Weights of a small transformer language model.
Size: 10 layers, width 256, 4 heads of 64, 9.01M parameters.
Architecture: LayerNorm before each block, learned positions, biases, untied embeddings.
Each number is 500 + 50 x the weight over its row's rms, rounded and kept within 0 to 999. Layers, rows and columns count from 0. Numbers have three digits each. The size before them is the row's rms in percent of the matrix's.

# layer 4 attention query, 256x256, rms 0.125, rows 0-82, columns 0-31
081:436470424462404541511456542553455481483516574450489563531631523433467424473509512557479455512581
078:381480505535475576543439500484503523487398463641544475559530437433582478476512615491520480553488
090:506471454422513537496525470511482498458565463574484527491575402525430599490498458493449450536509
083:492443505478515577560504530502434481513551433553486434541526486412483383517544434467502493489530
082:528486553459479457510451495506515502511384473414463436462478536623489552548475452468502488546515
083:579463449507562554503529453529462526487459490565485496492437485374480475574506527439544471479479
080:530497521464513564414525567460491452504529436517521519438522572553476529526526517452625500498507
080:542479552540549536471505470567413397562509489537435584486468536485386519452432620432468493526488
076:482575436467487471573488524426542520457493480522486490452415469560457519413395497495470494526488
076:458517434503544572518446603521449533483501412563535456572444465428595486431449522493493472492468
084:454571546500561482509451513458522485513459511427549427484469572598524425493458552466524623436524
075:452426534466462504558465408531475517529535570546475474479456487543565595485537513494488571481485
078:492556484456525520489475574544503471453509475532499485541519442509549485473524564552550418505513
082:436459505501479588487514542553432615497493475525510493530426488521503526464404570539427502502514
076:467500515499501400556561490629484599506542524516511522626492568487471551515504448422512412512430
081:474457467518562488553490538468508458462438549630468527555487472503460521444498462441550492594512
071:529487488528500504501478548423519546501497515418442492523514466502481391564574520540460526515553
077:422488513488428477505589528532437545517538443451479486489438510521562507587442441475408487480432
072:501500531549527496473617502432472367467572526472421464489514627508501504513528444519578516389446
081:527540519528565509551450462428496373479591447345469543493460590557516444562495530542527445581507
079:383494447504463556512535475494522424541521539428421454565591541540477437552493481525528446444551
074:499519486544472467590517502406555523489451552492526461501449553471520500533530483431518417530532
076:528488436520524498528482462505514552452477477590506440477422545652553483481436556546495583510484
074:425504460458453543434481533493427412498628544589539484521565485559536526565434521569543432450549
080:532505485603512384402553469448432404498440467418456449557480476461471554462467420512559392542519
079:522458473490501418491442539545531435465489471497495493480436518532476493511498507458643571486412
085:480466524487530450460485447465570517544567460510476481477468582411472468550417413581547558509532
082:557530516446483399518634529529496483489571454436500589542448605529434514512489527521462462530521
078:546473509589531408533477534490581530425526574550552475492473542443521448542507482480492491489357
086:510440478595481527496547570493502519490544483433456488534617523467531689505507572530447448503543
078:563536555472533453486421514455514453476493501458506518370409487614519450476471585491522570567516
080:543463539548486523576550526536506516492481474624483510527512422529513403548481588605532399539529
083:475593547482478499477486498533467534467491474489584477470547486482492557533585594506484434462579
076:501432429653558452492531435498488362451578446478482509438494456494441475500472527483530552558465
081:555486453475396506569478463466516385500493496560595490493423499597560482529484614492484521418487
080:373487490468550491536492516665385539569486455431477453476467520495448534495546562569505492532578
083:482470535556505545529505572563489519545491390524494533500543374411467470452521544513519466520589
078:424452473496543553535515507520545514481462545542430454551440431505569563592463543428484573424471
077:448409496533421494509511451407509517492506492426391511442501458477483501382525505501396495540557
075:604450547527523466491526466499506376446556511562554443547626416542477474557547529451418445552517
084:544533546509504483437500416544495563526353522455523471454504532542412589468507481486598450523426
077:548501562577475584432477464448541444586525583490495544554513499471381487499584442470486580511530
082:433498521466480491524520480559504505460485501453511553578497564502555537450525506508494533415544
081:514534461546514489459552508438492448538490517479500497504482408481540422556467549490464563550522
074:512534445521479545513511426496527568551507538587550530483448494470571456536467403521504523433554
085:468522417553496552500542459532479391506505469455474481508529485537463491433580508512474528495533
072:466560526473558558454563532499456513471466496562514466543456467404475483522499515472515460537475
089:566464458498525480507544522542583521500522471482451504537514537423502544504505558523428500562557
075:528533545400492499535538458561573522493438463639553529496575423462542490454460460465491537475449
076:559469438456619582564420511499523465578491516428588496574498482530534560533473572563502625480482
077:458502584509446454491473511501485568407521485567411488547469339542583611443525568517476492480510
079:506402482528527544512525507518441498584500559511444424609547514426556524476437634457469493523495
078:505556498511516531500417516420427471514461466504432508549492495528449557493517483571459503526520
077:594469485515437366420485438563466456489534462558530517494516491464429420545516380479496532552513
074:423597483549469531496477544470530489527418523558502452471476551476540514535483551515529478468588
071:499520527545507529519484453597517522438500483486571577411526543465542623481530457485474364495486
073:528494520536522491551531498520430443454483392546407526445499573534524540564383590529529552606517
075:545515443540536519577481425424525462515466463605457483548465441407518400420556546524383426574496
078:558561505542501431497478470452487586518512561562501468615471465532584492499482432472440490423559
077:567628564498459562507518572519433436535432464388410591484467495479460562511465512522476451520487
079:490499562505578451571542499504505529410470509470503435472579632528511489528594407498476464552470
079:540401561481517468468518531576464452530433521431491464556583519503450497489454345510475402481499
072:546531484500485455539480545565492513457426491583507460525487580472393408551499556401596435547447
077:509507513525383520488506594486506422501615437499484599472571568495528504499452525458538549497493
103:382481526535582496572495519522510516498513539579504506546457562399500567482498419535557449418463
096:540382493516567470499506523506484504457485482437556504485475612532484528393500429505469523497528
101:433451484573608408522501518498517446446444518510487534504504499522440457363605488434524550491444
088:503328509575518424610482515443558441480531408566512483487575477506506508459435563508495450516503
093:543498534413627497427538532547539559551440546593563474500586504527505439439448503490427448564534
102:478544624467514587515473456518417515553459566524577525549526478524561547526461576491587471495551
094:476548497516535565440569595377477464473471542487460395510491496500508457432554539483588536587482
098:423524506331447497513534495441535451492456500506568454505553463560469499468486485437465454517507
096:550470601489574475515488651449526575499507460452484512580498426489475395483498551502575534445542
094:467632517542432407524452569573536536539500447470530527500514517511412520513526474499486562531472
096:417388472504496469466541486503551500522535548432442477557546528465476502526472527480537500489413
093:534535478518501525522522517534497562550498435542481506479570500457452595525414551509457452539535
096:484460552457551507450507467500510478494640489472502462486518544453556480518496531428457516492539
093:557521520608467450460518510590581471525503507447572577566523495483470547440473421471460480540513
093:465521522588434391509506385511541497464420503567542561499468509508545445492471480509478477504511
095:454470513504408583526543501484515441521482441416531582498575519512508500409447484459531612521590
090:538496609466484532566495502476568520473437449516464482480496527457541523442519446511464477528550
101:605524488510552402536531511491526450473544492417475512549472595469471535468622487517387428537500
099:439452593426522496451560486442447459503521400544500507451501486559533523509447500494473510533548